{"n_layer": 8, "d_model": 384, "n_head": 3, "n_kv_head": 1, "head_dim": 64, "d_mlp": 768, "vocab_size": 2048, "activation": "swiglu", "norm": "rmsnorm", "norm_place": "pre", "norm_eps": 1e-06, "positions": "rope", "rope_base": 2870.0, "rope_fraction": 1.0, "qk_norm": false, "attn_scale": 0.125, "bias": "none", "tie_embeddings": false, "parallel_block": false, "init": "uniform", "init_std_qkv": 0.0235, "init_std_o": 0.00829, "init_std_up": 0.0235, "init_std_down": 0.00415, "init_out_by_depth": true, "optimizer": "adamw", "lr": 0.000952, "beta1": 0.9, "beta2": 0.95, "weight_decay": 0.28, "lr_head": 0.0057, "grad_clip": 1.0, "warmup_steps": 293, "schedule": "wsd", "decay_fraction": 0.745, "decay_shape": "linear", "final_lr_fraction": 0.1, "batch_tokens": 65536, "seq_len": 2048, "doc_mask": true, "train_tokens": 247400000, "steps": 3776, "dataset": "wikipedia_en"}
Each number is 128 + 32 x the weight over its row's rms, rounded and kept within 0 to 255. Layers, rows and columns count from 0. Numbers have three digits each. The size before them is the row's rms in percent of the matrix's.

# down: layer 5 MLP down (transposed), 768x384, rms 0.035, rows 336-370, columns 0-127
# gate: layer 5 MLP gate, 768x384, rms 0.038, rows 337-371, columns 0-127
# up: layer 5 MLP up, 768x384, rms 0.039, rows 337-371, columns 0-127
down336 106:153122160117124138164099125121095103146143174069152166185156098148114134133114172148158139111154190149177088113064178092092161076126137122103080127088113121148167138160127073171154202143130130136173205114100086115148161157133179128141157070165151207139134145103195121135150141126130155131127127082092162137122154108141125197167168176183167071090130083152150157165135163107198094132177
gate337 097:066083118120136096154118069121136128126157114157122105157110158142119143116177113110113130131159168164122068089140136148181138128077115157191151075084168130131135168124101140144138126134157223137066141106120095118140111128145103119129129101097094139163151125069134095116152144163173120150120097128168126085165144179072144142126154072086164175086072048175030113147123172160123175095144
up337 109:063096160175132145114156096125117098107121147124146084182122106095120168157175143120121160193145115143177087110107171121160161112066140166131105088086158144117120169142156144092119116162121196177102164160113123117150142118190158116133148115055107111143153197074099084142127097150078107107100113121127152084099117133087095082132155111168135174142111089096048141106147146194152149116049
down337 107:146134092173095123156097142113103112138156125148122150140165060112138130151103196130115076108123098116129103139137169114122117114063147137130143145148121062118138101064094115124156108069168146179175144158131077135105076097162126153138126138126184131123138045157152100105143144140162159104175100119095082097118105126144181117123079129175129147191118143136092100084107182191110132169118
gate338 102:060123153126147095103159144104133155183138098151106126165167133084080112103135082162112126110069135118185119122157174146099164122142123088139123105137162176200151127069151165093136123144108120081165082129161123078188082077116118117133115135117131086115088075114165155143123089079102125123113180064136136070090100134102169106113101124091146161184098139123137153152128108125142127144172
up338 102:136166100218143136099114156096090141112091168189127089138139170129092063175135148113132178097140128138159106093078120153136172144094131140116081120158117111086131128206114104160162075113186165131106167167161120120201123113142146115104123165184162125165136075109113147158184134109156064146114126082053142178154129097144137153174179056178154151136127141149143112096159116096096097100104
down338 104:153111128169123116120096119124079133127129160145136204159159118108136122130120128146113166195099105153147110122165095074067145202151138091138084076133063140154164130101152147150132157099110157140134141135133165115084149142129159167160110128099135146120155135169105149104101146120120131168146146207118123171132144094125090097146169129108095115126099146187129110092106156114109109103105
gate339 105:146108096139158170106125122126116137197147095098169121110148165159138155133208114152130139124160124166099121085108125097129118158151210108181177146122135111119117105119051158153141145137083145149161010093141097118141149118171163139092171168112132111117107124110114084083151198124151169149125155163126138081164096184147056164115103070110152144088100097184106120085139137136083131103100
up339 107:180158147133123142123112165104142159157152072102160094117169148181170109098221153158127115091092119163139127181101108090172141152078147122135151154121148123117110137160067157160085148098170099165153166101113117054139106114128163182141128096085128167132138116140107114133128138087087126098120076154135136099109173171074195085108120126133145134118130107123176120147075076159181076059084
down339 104:133163125106090145151163091153146128139190134118179153158133114106095074108110146155097077129175115089147089122161119120078096119081167166135061134151165183092148099139121100112155068120165120132101088122112155136090134149080091139101136150087204153199127132123110158113163126162169124112146118082124061163101081160097092087120137083190064151158080126122160132123118116106163090135149
gate340 091:155145122141143121114092164114063090137093131052115076114100184120099121136091150139072130187093120126120153153136048143150155126102124216121136099147077116162097119118129097129146113159149184176058127114034134143153123119136102094133160153166134155159165106142084093065082120107162108126164178136095147138191124129117156175109116121061088146142116154148102125101095123122082169105132
up340 096:118147107105136141065165128136112127091115149141065129125090149100202178135070155117165064166143192097063140084093156121157075120147170149168083141136139159135098147079084095130172102108157098135117175181133185123156158106134079140164047073118081129110133147129063078123116126115141069170105173095085148134111171126133039082131098190127120089110107153166154098134166164201190133142109
down340 095:158014119138114121165112169135178221101143115160104112130059140201125165159159037092205096137146077079103100127165185095104102093096164118135144133113081102130132141124172092179109145138067091067110174098158103093118105118089133156226103166129098107126149132095106141117100152168135181129096096112155117164158124147158106104133141093110183092159126149122126099126139172096109149087140
gate341 106:102130104079161106182120059097117150139183087190116158140065136066111196099123117090159081105176123136119109136212074094159063114118149187129115086143136064113190088107095126106101105131107114139138131115149133119171155129137168132088122136121087085129079135106125151100099146145177125119110091123094111118128141121064176161141157127161080125057149059137130172089133139149067156106096
up341 104:127141132128151186047124189154154096098101137162067106065088117121207174092110139070114170159148135094106192167170068129126097153122111105128114134109140167148081175125161072062064173151083119165150070139110111151131105087165053137064058114083112140115132144161119122108092180146113128156161102117096163101115010201195116101094147117142174120165126168127116118106115131172129183133149
down341 104:142140117152117064124130147143142135108116067131138161142123176132105080169113135114109075149160193089119088124047082077103156143125124176087129178093102094120081145109108149150160128115138113107117126115163143201129151096071129046138122093089089177140164177093131113090098080112144130135126124220136117181106136111061083128090124109129129122112191105148136148173176145108167041098173
gate342 097:088050044110161096120146148105117169116157145132119135142132164115099138105162159199136103163147144172077140142105132125147144122078094147202175097105098117091109155065192126092132162075097069183165114081190054106144175132089158150144173056197142106158106163136132135151134089141110079128096168097113144125155123163174173136110183125186073149159111119116198126202122124042164105117152
up342 091:144157093094094110119108087098116128111120098127109153088150200066080159054134163127114129140173137162140149112152123140098117101126116104141121133132134105125081105121101106139097118079130131092163065148146110154142154130139141164089169150141192123046127115091092122155116139165165133126112134100090172156129177098075102107175086145079116075089114167122088070109128128168158161158074
down342 095:071106132135151145096133153200146169139180155087084125118081115171120093153116003135107174136119113148138221150103158160141094146146116127165114152130144151080180152120136124127121114133087154078144169156115118091101136164151127134188110120101014159149142138146117176169148144161100129119144120172156102120103108135168156095096201094123126141172148050124145173130130156121139127144162
gate343 094:160153138134162137122191139210105104113181143126108076082102135146102173173144152114098168125153103161121128113098112100086141145112145170157141107119137126144110137127145138129135142121178116134216165073086128122155082128118152124152148084141134125156164062176090187107096127110168117124093159127102128160182102142097157116119128106105110089087057122091124145170127156167165132148110
up343 094:135138130100148185106058167143103152161092146106106113138133097094182086116096114151142163198132079081111047097080107119084077104139128104108158121099158096144200038122072131137202121132080132185089144104161116149095110141071131116125125166159139172125125133109177165108155118190108104140135122141165146142115105127163102134175147080172141109166182136103171100098132123162157125084122
down343 094:075165179137142117106112060159120064081154121145111151153127133089077092172129154090125176164095070147219106164110162135149150110163182110151156151092134118074137100107138063139111153156137212167100189127088155165176154139128164150102100172142114195134148193118110121039138115054083125116140158094130099132115138130142087120151152153106129108083113127107066157177135106179157077114142
gate344 104:148108081106169130089094133099055114126057159118119126161106185174091154111173078066140094082093150123111117106141137097152155183185140143133109132142152114133100120154153137168100122160108115041101166106131104125147076133139125114125151095152134097121154115145119112118107126087147138126093120137176088066155123139118162195121127118144124163097065120121132158117086109160153131152148
up344 105:075047154116173094125146110093162133180133148142021149119092128184126136127175106116116108113131059048110101221187172139151082105117175120106163135117132098115140050114143113145173074084076139178107119173150125124125109159135165041135119068186118113057097132138117164117151092158119103153126121160099140071106073130108099101134194148147088084089125117096192106213138116133111126151067
down344 106:187148098142096132115116084108139101139173125113126119157143051090037175135162195146180133131131085154128109095105124098170142119145137129167112064130125123099096110112076084102079150145165079086098123126118085119134065124136092153159137157131118110154149106047173079145123148137109138066129112142072116127102176153134110102125132106169163092128109103170102157076119073125131092153145
gate345 097:147131083073107132119138096167130142211129185171133153127125141062155116095152094151088177147184131119105074107103122135160144132099150140072155152114168096161159167120134082136161141169096110155136124109139117126120105119075062125131115136084130140082151140157092131085171116113112117157103108186122110150120143172195105105081135195107130121146181147153092147153104149158126130071152
up345 097:093196195131098189077136066135091077202141111073153184114148106145123114122121157185171099102155092146134115169165131122068151135103122151095142111146099137123146142156114128118150092145106186142186147153103161137172069125168064169125086103149085154151084106155083109154092156120164142080152172123140125158091086118116136159144078140108162108138109154146138159045118082130100100105138
down345 095:111115106112181110074091132112141120133129165134134119133094166082140126075117092191169103119118122090177046111121157160128144116129146196147135114127111086096149149105083065130141129077089136134082128096064077161118064163100166103144149174138154075082117122104162147151090121154137155121143096121061113094123076120165122071131156142152216185140140113111196096127134152108128166134148
gate346 106:119061184114137094141147161141135126143094090107137123118119129145151149168122106082140112056188181129122100163148139085138109159178181134141139119065112138130093134184112153124166105093140145040121127091090115128114136079125076111123131134153067080181165175102117114091154097109172126129114118121129100128090110117133106090076097089199068108112131137149186179170129118107145084126141
up346 103:092152132112093152186100105107076126132101088110125128130144079170090126122129129073121069114128136133095139116180152114047188128199119119095106136113160165162112190215128159096156161144200169148199108143091149177145138070135153116106145150131100154183118096117146125169132107143153090149149134147139144165108125101119086141153149073212167150207092134164151116189116138167088125131132
down346 098:159184097143160132155080109166129155113122167109085171112066116069126113106098185134099079109124137102137170126118157159189096103089131130193213136107130084118107129095102098113130119139142119113144171135129104089181139156089100071108103063120099095088131083159082138148135119133157073089135115102110156082133157134137154173193109144163120148126132140176099147116172101152158078143121
gate347 098:140099161095107141118183158186130126107101132128161154183172119126157137078091100138193133160047105128106106097138092145099169144154143136098087139119166091127121092125160159146093072117103087165098119118138098076071088098154095125122081189089143137081141106138150129178154080125087100122162124130128090116162226160167135140080172148075163146125144138161144169150110210131158131162097
up347 096:189118108121091157137131166204138150111141152093175117153162136112044121098111149102128103106105094201095134126108111150071201064117152162155134160134133107127093111189168138152182158137128135118108144105149134091132110115163098095118167145089120133135141088171151103159138077126118094116128159155181129163100122165086143153101132064158165075133122120139166159159101133090156120099181
down347 097:123121170132109104113150096141080107127112063133149154114134107117156112146135199115187107134132098127109098114150128138106165171172149099135065177096059160150085074016111050141061108153105153080100134120196131121129151133095144088101091160104078064061098164080135150133107131096111142140103129156144135131137157165163177144135141136104136104082141163157044134119211129140118148201128
gate348 099:115165087126146025142113157113130149129162104092122132164067105094174179089167121097113137094094115116107129082155125162176117116121140144109100129100187181152101160149131135151107134133178081096089145153110127098146090135110140179190109110062101098128161145125106169164166120174103140105133140115118139210170115132198126101103099119190146131123137100154165067116141141165053180162127
up348 097:134133100114106085156155107119118151118102120125078115069123144082103139112130155117121097120155156088107114178156079125164171115136115140160100121088147145132058036144064138074079196131222128149101106080148103083160128145141147151135196144086143143104169121150113100179108115136169155116162086136140158145086128104137089112133122112161180141175171145098090109148090130053150132127125
down348 098:156173149144134188106168130143136142103106143164146137121114113175101137157111166118140104137136166161076149081131127131121107168127068138138105093173141120126162171107208143136144112147079192152166077122118110169108158131097116165192097143092130079124152139113128149119106098155182151139115094151114113094171137188122138098135120130146095133117143140170132085154134134088104095079119
gate349 105:114160139135196123142128138098197129071140081155060088106135096089178141150089140100122161071121124129113140060113147105058138156118166170183161149140151094224105123190138165095130121105065114059138123137086120147063166173118135136114152111128101145163112108133127106116071154153084133159155110088142128151116186130134144114125098140161130170166187119152156109085051105148177126147106
up349 102:177161108152128116137096169102144111145114119121102100127110082212117128185107132086156129077134144127111142115144099149186163104113117153145112079085154106167114122161097182114113083127109142177154163150058125158045188140062152132076135116152113100138107074090188123133120127066161081101138121163130133118148120128108158114148097130105165066090145120137182150181145073118146104158194
down349 104:092109119100086083087140132142116140136098114132125131122145120115164124126126164095109147119140055134069105113140143193132186116154133153123104093105087088096111129125127133117096145108140097126124190118127116115119152097144140060125150118114141159122181137110147087104110102114080094156177074119138192121075168147153123143125142167088107092169136153124113142084155165153186141120117
gate350 101:098145142136099151121138119108116147118079086115150089168095156088124117174198064133095120144058120132097182090189163102093120123106190100186129153107113147163154125180126159192141123117118122114150112165146168184085106139071132121105113111108112128104105123149109180086157204162147135124135117132129112154126123095108129145098159155070134079085136124075117098082114157104087110135183
up350 097:065166136079148108147090108125121151181094139145055074117099139171147162095101095126112109149211083122131102167166108126126149108098116155192113157128170121146116100069142098142087143087166102168125117162106143151110185139059089126134060058152113123120165112168098140127120088086109107123149182121071118090145101124121104131138129189135155112153134137171157183166105081093118123102134
down350 099:105158133119106109150167129085192086090060128146087145175130156106151106149103151099097180130120090143104172148128098197106121177152145125120154158176150175139110132075131096143120103200124152114144126150135130160136128155110146067145084153109090116132222116119111145098149127137075090087077137146181176123167146133146102171118188027057106067102099059145020117134187136142130152148101
gate351 102:116155115154123182146132081141152119102158158093131125183152175093143088106175120103112091134084065145129056078151102153127120141126098107208108138062128114116155134126123055142149135139127091088128111119123166149153155165132132165151172140096115182075170125112129065113115122087174142156127130123138122082111129135145124177140172117124092114097133107112118161124130144132152121086179
up351 099:152028150178139130157130117102163078171061149130134162150115184123083087134153090113071061126130121072109140134113135109139116151125094084137169105082165161164129120170180165216105092108134160113086146157204138156028120123165140081156119135171117149087150152093171094125143147120125196100118086070118143157158127179139127154106112097125100113154125139160105126101114142091132118092111
down351 100:189141131152125122123133114094096185110167063180142166106143114076150190130120130114144094160116101145112131206145119126095209105138151120107139139103127109116087197214085125117153087171188093128133136172102107125072126084130148157086070116076137177105156135135182096138129139140163078120192104121076135158066144092129126093086093145128150111030114141148144127133156140124161124144095
gate352 101:164137130149166110130086181077148136122165090123142193099140189082075163149172119126165169092157116131113118098136140134125132134071142145095108143149100149100143130065148141190156088138147051137114150145213137174119173148131095168097138126139116162189114124115126162121122104185146125162135117069104105149167157163118155094136218156183145105085128084162140116108072125079123128066130
up352 101:152154089179152115116125161093145136115153106195122132100185151137105175136197142154195165089114094129134101161090144169194128120098043135080166107139126172134119100122127155164060176120184099094119102112149148158142119147083153189084086178173112138093129141113143122129164110116108141118145173089085089113137124152151180083058165181134163108131134160073069160153105097121161113114110
down352 103:156097201087162119165100095144090109172110114102098114192130137085170112156138140118096139116091143188110088158148110113124124160116149140121117111095112194124066186107155132096098106170112105158098135132135113153132145133174128125200204129096094152121179119114106124116094144203197140126127100102146142085142194194154120093200091145075102150077089063102171070100177175100112151157128
gate353 092:096109123159184149132160067082143126125128081161160144128155126104105171133107079152105108126130105151101105134177116152082118110140128092058173101092110110122135139182093110104151096160145086159070105139151167118113136146173124100150151135126129176150129103095088165155070103090133060110136127126142078109144199188140123127176182076197136146172142155165152090094151085118115069115102
up353 096:149106103171100163149188073095162158113135099198214161098164126119128144150124121169122113107097094179115083141107124115085101076147071095093165077152079088127133147165079064159145175162127110150099077098171165083158159163153179065106129119158149114081140121071086142144086058141101078089057106163122071054130144175126149128174149111147142117146111183169144126118141079122125091132073
down353 095:065125122126051115130105141147182087131107135113112135194107100095109050167106214150135162139147130133173156086101102083163096142172104088132116155087142161095074135128117084141116130118082106126148198104133131153134145167185138133106120133145156143111203117156134115121112093137122138087111173139112179170114116135175083155159103098124115157129080143106085170171136160103150157115163
gate354 093:121106114118142149159182152168108185098159111148147175145156120118181135137149057105108104125125170151152142149071110194090116135150128118141172178096104128136124156103124140130082193106186056106152085165017139125055119129128123093101107169121097136078151100125164173083113087125086052119146165125178096085112157114151166110153139131133126087128125133123165165160104110120191115049152
up354 102:123118096100184142099168140153128165098115131111085143112117126192188065137177077114138096155112156104150105085034105152116113159115057133167147194091061161113101104140135139088099154080185107095159076150112065125082142117099146144168105168153083084076135083108151128110137106130077097110158163106169140094083108145186130131109125121127126115112119199087162129150149154130152149078163
down354 092:193118162107124101089112136105167065124172092072112134109165125160125084110123125070186052132122104108161130174194152129145103113093170124096170120155155114073144150132116145181141133129100171099134122127169088169111153155106168147166112150155125147172143138076068185170154121101089132117119102129114190132128141132126114116189136099113138179152171113164142121106103115181083107100121
gate355 101:128137171093105076091082175083108163111147129093143116145125066083113178109146124140069114110127091118152113137106111134143119128179118084134118104090120152142132173130095087205140148116143078085113128158115139142113157157181132129130108101127071158139135070114154117156126044079099162158095131153132103065121161170163158111103145068145141130148158099126122115100084093167172122138133
up355 103:177091109209118191188153211142106164090096059084106107100092140143078161144145116124117127155069106087098150119104134136083148126147194114108110142118173127089162124153138112204133196139159168061135120141111109154125133096114178177098089177082185122078095119122114128136115095100099173162164154113087097182089096115164094186079176083132127142155146152112118143057104177135167091139151
down355 102:143150078086095106114127144114107141141146157144063065143120072110132156093124118153138089107196114142114176105160098118090115137109145112166143061128080150077129059139100127113112180092117151094148145137161054101121123154080085188117148145137106131156119131102126164150092084179093074088091161119183168111159090107099159127176119106086170152134130086155056069187104115129186143150086
gate356 096:079132173171172128130133130108128142085162169141166086144111107086179114158135102120095105141087086071126163157099096112118120171128119101166194148184166136060105132145109081158066134168124105186204133165064137102165126160070115166115083099135092084111174136179134181081132091158066118102116184171116121098144143166142142129121186117115132115131112162155103119092115147123095084174147
up356 094:140064112107122122187080157106097087148093144118157173087091112098122071114129189120160162116190147123182186149159148087154140101130161127167102058104117155145166100138175131153135113168171058096131132073138117126137075146076163119115156103153160143107146180125061114122168114164141109145097174102118136102058156074158103163128087162133044187134106122151158125147130087146111147098130
down356 099:191183126129122108084098125111129196114109093177168132143110097146121187129150129105104098058094119103203103147110115173106171067140165113143084130084071176156155133178139191145140139099124167099110152125150146139149129119095069143127145170161168169163122140112149117131085131103145169107152079077087132094118092146127148131112152142107144088101109135100121154096090165138163193205102
gate357 099:136114178077103140149084193128099118140158062132114104104170101137160122095104145070117179126156105130047057082187100108066142135116151153168137162044176159117129140161117126117144131146103157102137179085169160162138127144109069177169104077144134150154087109160115126079098151160138121131111169144081106146075095083205139103090040128166119143116184133121176115099106130120186156134124
up357 097:104121180155148159067168058130086171147089122133099127108133135097131163124096168145108139140162094158107201088055131167114181178191136088148139073124053164137135159117129109184100065158103089140109096108144118164152145182155138083137161060169097130093151126146153122121093142102132136043145106105154120071106191132082097142121127100109134138110119063123123139120157085211146143085156
down357 102:155090123166063097126050170091144115139153119131103152115098089125126130086124175118116112158154130113109078156175103136155138159114112117117143110123120117160120131133168172132112185086101168123094103160097175089140082137127113142070146107144186138118162150108136084089151119140079085148189164059047115189135078112134096101070144180188102170129146179111119138114128137128117122192069
gate358 098:137088117127119118098171164125164137109178130097063110161114097160112125120131109113139127100135113101123118069110161124119135130095134118121140129094121152102085124100140133174163107131175101099054163160143137087091150170097114151137132157154157088141102120102124137126158092086095145127143095141179114080152085233155186128122132165145092124127112206095080184124161101156118096074167
up358 096:142097116113123083138108131131148107158116145063133120155142094149133141138104133164133168095104191130105167144163116122103142144089013165105155153183069115122103087149202105137103126138115106130121155089158110125171117165096103151090125139139163092090153156105143108106122137084086145057107135088103149120126104175113159165151159154130120085084150145148111163163156129158133143117107
down358 097:155106132120094124130083140133111140091073105090171153059117155079133122151160154136120134072146130144127150139176123181115116187139171103141047189117129117127127105085086091115154100133152110139083071113128098190202131085137103168138142104139133081096128095132102117168163132156130132085113181162092146116175151086178155146129134066117120115115146084130177075081139124101119108161135
gate359 097:115133133155084115148149072146178135171094116141075135164101194121132074160088099098162123146104124102126147098143181101166111191137136142125078143138064163140101105099176086074090142103127094135173113147140149133124128092140118156173087206146181108075148058148093079106134141118221179171117127177152142130137072180186118105143170112117147195130107141070107122104114103143125133196171
up359 095:104139124137111153145145124093166131173101145132136161098078141171108085152134110128126145115145132120129108134135091123147103163129135165117145094100075124107086111093132091147156106137131095193131099124095132107142095166122143104081157163144116166097092095180131068081055137159163144126140152147108132083109116133135117142155076200124137134116098063089119068148086116084108113092198
down359 100:059142164117067135120124069117102170158118108183120089147115031164186132128128211124151128157100160126104181118135115114103107118165130108099109158126141089175104160083148113161076132126124177127111145128159141133127129132107153209123088180117191155085101137119151101160187111102097079143062146132144216154126061111141073123163143144131115122141106165186072129142149117140094170137150
gate360 091:122174130088105129132155074144118183096184097121073106112171092122151188029106117053117161088116134178101146091156106125116112104159114078105152106115118081122119104142157146127120157175143126101056150106117144059159125164166106068117060156082122156157113122083112198095113163108086107138190138103102084159104146150174133145111100127086089081121172093092093103140075067120113153114103
up360 101:171088107171166176137130151202181113181087121070180150117178143116046127150158118139141171087117088159099167139145126143132127118079098114127159124120117183113153083142142126168125116110117155087122098144112137179147097097137108164103122144130132098132147143109141117115110096122178150150076137104187097121131171145121216114135162202088189123135087087206139171113101168189152108120088
down360 101:125091095143095134153174059130147178173147159088142102142135148144094150082105189094147182052173140145137034114154137153150161126070167130139127114162097066119084139140126139171116146172150165119135172136083169093138050106176138152142048147149159074144103144118096122143180113089165133153137099099113132178117111099148082125097068150094099160153109142125159129116088135119124124136098
gate361 099:139077152104135162098096149127061155100131119105116099140127129133116108075128139082126147139139159123116054159109129151148114145138149158059142130147221158124137148066110122138147126124102093076114079152139130089157175140126172127174144121074070090127126130150188125086148133100197113198118098115108122087185098061193119114093114115160103135178110143135163114151135113101094149126096
up361 095:122131133124121120112185128158057170143118173124198146128061130146159123139153125064157129124146167121111138148187172114131158140164122105145067132131155127116096055121159094135096148131159141153119172141095156138129162117164086124159087130095141110114050110115134133172151094105170100120133045168026106135175150111158108125109111119105139102210119120146206194231136092163059161134162
down361 097:154163113136139165221169177079154134083123121159091141135160133107114075110142163088086166101130144126156095156118127158100173149096161148073123113091061112145162141166068138125147121147071129111161109135106151128175188116065106147117186122117182161120180163130131061145111142137121147143146067071124129135087110124097160151086069135141080105107148117142103148152111129122167128120125
gate362 094:145135143123133152204129112127127180178099171125143160110125127075102042142135102173122141111080077119133135157166187150123136146126130073161103153127105088100080125155102110116173108102132120195107100176102150085177068180153114105082168122115173161086172156089136138118147069114078090117147140171124129143138133120087085159119111107140049087123139124138103042123114193138118104130165
up362 090:144128085143120142111142130112116155183169129127146159136132144113108111121164127140087118083168171133137125159186176151145169141132129093139167142162087041150141146101170119184161141106177140129120090155156115167108147124146127097121193169144111131095167143088183118059102120095088083152104127156144117117152150117152142090124093123102165100098154124147150103157064047125110142113068
down362 093:114098082102125121172067148135098162080129133099109121120116107154131111118094066129062152135054043105092141115107114205122143105140118120163104152165198116121072116109123139118179147135140109148154154098159076059124089087125094122112142197146101105149135185187066117112093130120131137165150121140110098114121116132153112107137131073074089086193083132125086131102145141159153145179135
gate363 105:158119076142084143136161177148087160134117165057127151127144185160139121144192110163132185112122080186153096148167181132159158125105149120097060174104101150115150101112131205164123106149136103097162140148132144150130095134134101148126062152141102135175126096148166140134117179142107120152195100133106078145117126168111100153143157118128124113141065117062122168187107137100113121126113
up363 100:137120124115073131129105081153124106115094084125151099174148145110133146124088149044174087165109164084105114128125077120098141181088143123154133113146144124144154128167163167153151146144159133128107108128159140110178098185177176096141150205186116109186153137113160129109114118084121107132129089207100131159127072143128135097111109104110168144070053120076109122142149105124195132106158
down363 108:127159095148152108153102106118116098124158118146079109085127191144133140157139176053062104116118141111113141090130171098152132118136126101121138080156132062104119171128195109128146163085082134158132161159125094115071122152121141162094098089121137145115159064093119077109142118140182143126076067151156207110135085086172108113174084212159192119112167149122153133137149086147156133115135
gate364 100:157074076147169135144088108124126150118082137159102109131126109161158124173117075131100100154072128096074149161112144195129151124148164130101184098113108126102125105110060120173141103125123189152177140166126131133087099131164163129141172127169114123078163140134143153135112104100071107154108144125115128102151130104135088145128195101160111120075098080107151143160100159101211138105113
up364 097:141153158098128121105107104109175178169144122148084103100203162137145131123139172110077166145137132120098125152163130127129138181142119095121095171099154076101184132116118182146120103188117112102187138154123156113110073141112157128171080162132162095164110090145114119143104094151093139155150122217158104121133168071084113077165164137058176130112105131135110097129173087128155103117149
down364 098:110097103138162093142134186143114192128094131094165100155098110085101152137119050109101141134137119151148164111139104184081124084124109146137196148106118143118059051088130098120128116078135136136110072121118155097157140157112070197124134109112092161127092148125151098099078112166101171074166125127105088148135063162183087077123113085187134151146143087158143082122099141183093189161146
gate365 101:087114137134150130102135096117162115160145161096101178096148137101144165184111125119179084102157164123121091068092115112150130138090151136133117170158124110206161126087104134156073129138175100115104090129113078005127135135082159129130054080104128174080097054131145145167140107121113116130114126149135113154126087135136113120130150130110152142105093134100088149132138089094088161140138
up365 094:175117129104103049122127113086115157131129128114130084146092204165214134128112125083094134122133138177094051152145138110139092117082126162123103101129092112136076207152093148168094063101135172087099073171128139101128136076100115134125151136079070113124100110164111067135063118147105110181172127084163121114159136130118156121165149136076051111146137084125106116090134114101067122107128
down365 093:112140074156156174118170136133130107129089144185146120149135102135075135113162137097140120117171116132144196110147103170141143121122165179056130146112153109066105065137085119103216141176114097118169161106082180155114120169094153145115166160071153171092135139111122165151115097089141082105160156102065227109123122110078055125134116088176146100122080132125135136090098148145155172107090
gate366 095:142128126144127153164114121103166112105108126116186148096109152161103123129162126127154154077171179173144150153149164131150128163123126166130136102098074128152166140074130192164100148127079181136083135113172121140061105075143132153129113136165130145119051136155074128130109167161085178124113077140171139173167148144124157154141137050117151144146175052127153135125111084079098072113115
up366 096:092113152107141133161156137148133116117081126077140155112210126085168135116138121155117100127151095110137066106124094124124153150128129120079113122145117095158138034136103150193153135146125151163110128130156110078135159095105118159086141167138126170140054102084165225133067139110165068127148101105155111151146154120133179148136123108106110120162095090126115098162119133065206072175120
down366 096:096111132179174144153088091088058081122079173157110097125115131172158124155118109127134096134128201163130094123126146191218102148091092182117098138140113121083156145108131107128146134073074144166082181153155122131114077110165120110151148101171104136099167087187102093182130124130128126125067113146149148120119160077142131126101140107111151147126199111147150102117177151067127077106138
gate367 101:128112088095130195127063196165149111118134124227160066130098151138082106149086107117144123132129164115116129121105177183133145135138200126170140100106185107098147109132136142152166187180135121063115100171122118201068089117145144130170184159099152165162126114166146168124126109156118146185136112078157079140119136099108168127079083079135157155121100140165105100082122123168093136092140
up367 102:142100154098128151136101191117176072118134134118092105175106100130081135160073125148158138127124180113137147125109097123147162156083107148100155072119178139182137098125126140058078124116058106129112127124127135143144094112107184152085164104144173152158149153139154146117120201128077142147092122149119093121194123092112151113118103115108135081136120177152122163145163158094149147123135
down367 103:139141115112145067154128083135103121148101099109149193148180085148139064125102135068154137160133153149136152111095108080150117125170135090091110130113151150129176164112145099123119142131133176087207162077131168100140163092160114148160122124093182138140120148090119087093085099104157134154089097110137084084150043151165124094124142115080151127107164113107100143094093185113155159134133
gate368 100:097142156111181148169098092133159110124148085092158105127103134112107139072082094085106115060136095175117104142171130107076163159121099093123187110178118152080120101113127107143179149127107085104142050110135109062145154160168144166102133125125118139166132116138156153091141145097137139143095126159148111135131118088115131163117127047111143148138152070117184096123113118117134115113153
up368 099:168154136154097127142140153117102134155116195159143086099137100161095131123153141131100158071122182089119099133141089221138192137181115048101062120195100099113077102088167114084070165077170148096162191196133118142117097117148145118141119059142139148173133117195149154125181148099189158111149122056120151149103091090105100106116160155087077131123084124160124138102153139124141120129134
down368 099:159105139118088100138114112166127122128165130108128143128139209152129130118133111139121134093133147141124067145117159130111111058077157073094068141170077093148161136124111098139110069180085182098149156122117102138135068108126142128070099112111133075093109115193154054107166099147143139188177158081113106154140106153135172135138149126184101084157098103146142081241093087155146149157121
gate369 102:173116107088180152103190144142125125038186110115125144135211100162130145069143113111152176123139119128053118124128196114106121131149182146113116122132134115127137131163123150092151162110156098139145172090082174139081168157108163128124132145148129133089123092194093100096086141139116140137156137110117097134127112164135155133122150180090176107153125114151139186180079080107151093097123
up369 103:123064122130106151139151084059098140135111152107118073139133188132116150130130112144141137127074131142138138105108102139083192139198112184129195122113120150115126124147154118120139111129135161132194135103073169082164147102114080121116137139141088095143154072085135116125123168119143068139132108076138135134121108095211184112131149114113111081128154123091123189163153149134190148197179
down369 099:125164124059117133104148144114100133232127091107092109181094171122131096085116125153123093083121197143158183121149090127103104130121136086084085131143091100150163167103109116096136090114144124164136149089170129184142108120128117099138158078137166147068140148099135177179112121129104181091096140224127163163123117120152122106139121147112144113063174122157093081097081112059065085108174
gate370 101:111108153128113097162147118114137074143119094074109141111089074125140144078145126079135141145161109149126123070119108163174111102103120108097131093142137154125096113108127096160110161086229085149135119102146162142149136139126128162118097115097130136187146167117110131090137107164142125145116149118107119157160138127103105136098111165094099148134095124112164149083094101116150168047098
up370 105:099165131167147165111065162132103198030130144150144122104157173081123104179152142170117117143105155131148084139046108080112154157159156116119131127143143100126116100138075133104136158116125186138106137124115122133153082067105192095093100158115146197105125143164156070151083150181141161155138162157107159088143099132137130114152155057154118138131115147126114148112157173157086090101095
down370 099:132104140140150165201126123101123082116132130143130167081179158110175173185159135076151121093136127152155066095138070101134085127153142205112174078111107075078127169164113122179134171163126157163146102161157129108072121093142091080169081186135106095186156108130097143092121137094187119170137081131131118075139103139175166143103065187108069116171147117097133103110129132206100078108156
gate371 103:120145120146159148145095137116058092209136115195106075136101111087106137116142109111120159140076126110179091090155077142125153136132179163138067121094124163140074170136145119121096151214123164080143071127134136105153136139160143094226091134107096101136095120125074133110155137129157102163124082141082107164199122145128143194085108089130178109131148179155144076146098139115104116102144
up371 105:138070190117137160102113138115191083146069101166104126106146118139088145117051103095101136126154101124132138076139132129129072112082103124113158094083178146179101154155156154186106151182095152147091139138136161148072176154136140107121119131161139135126127135151118132107154119102118137141154141088174062117152135148150177095098122172153101175107098137111080150076115182152152136146105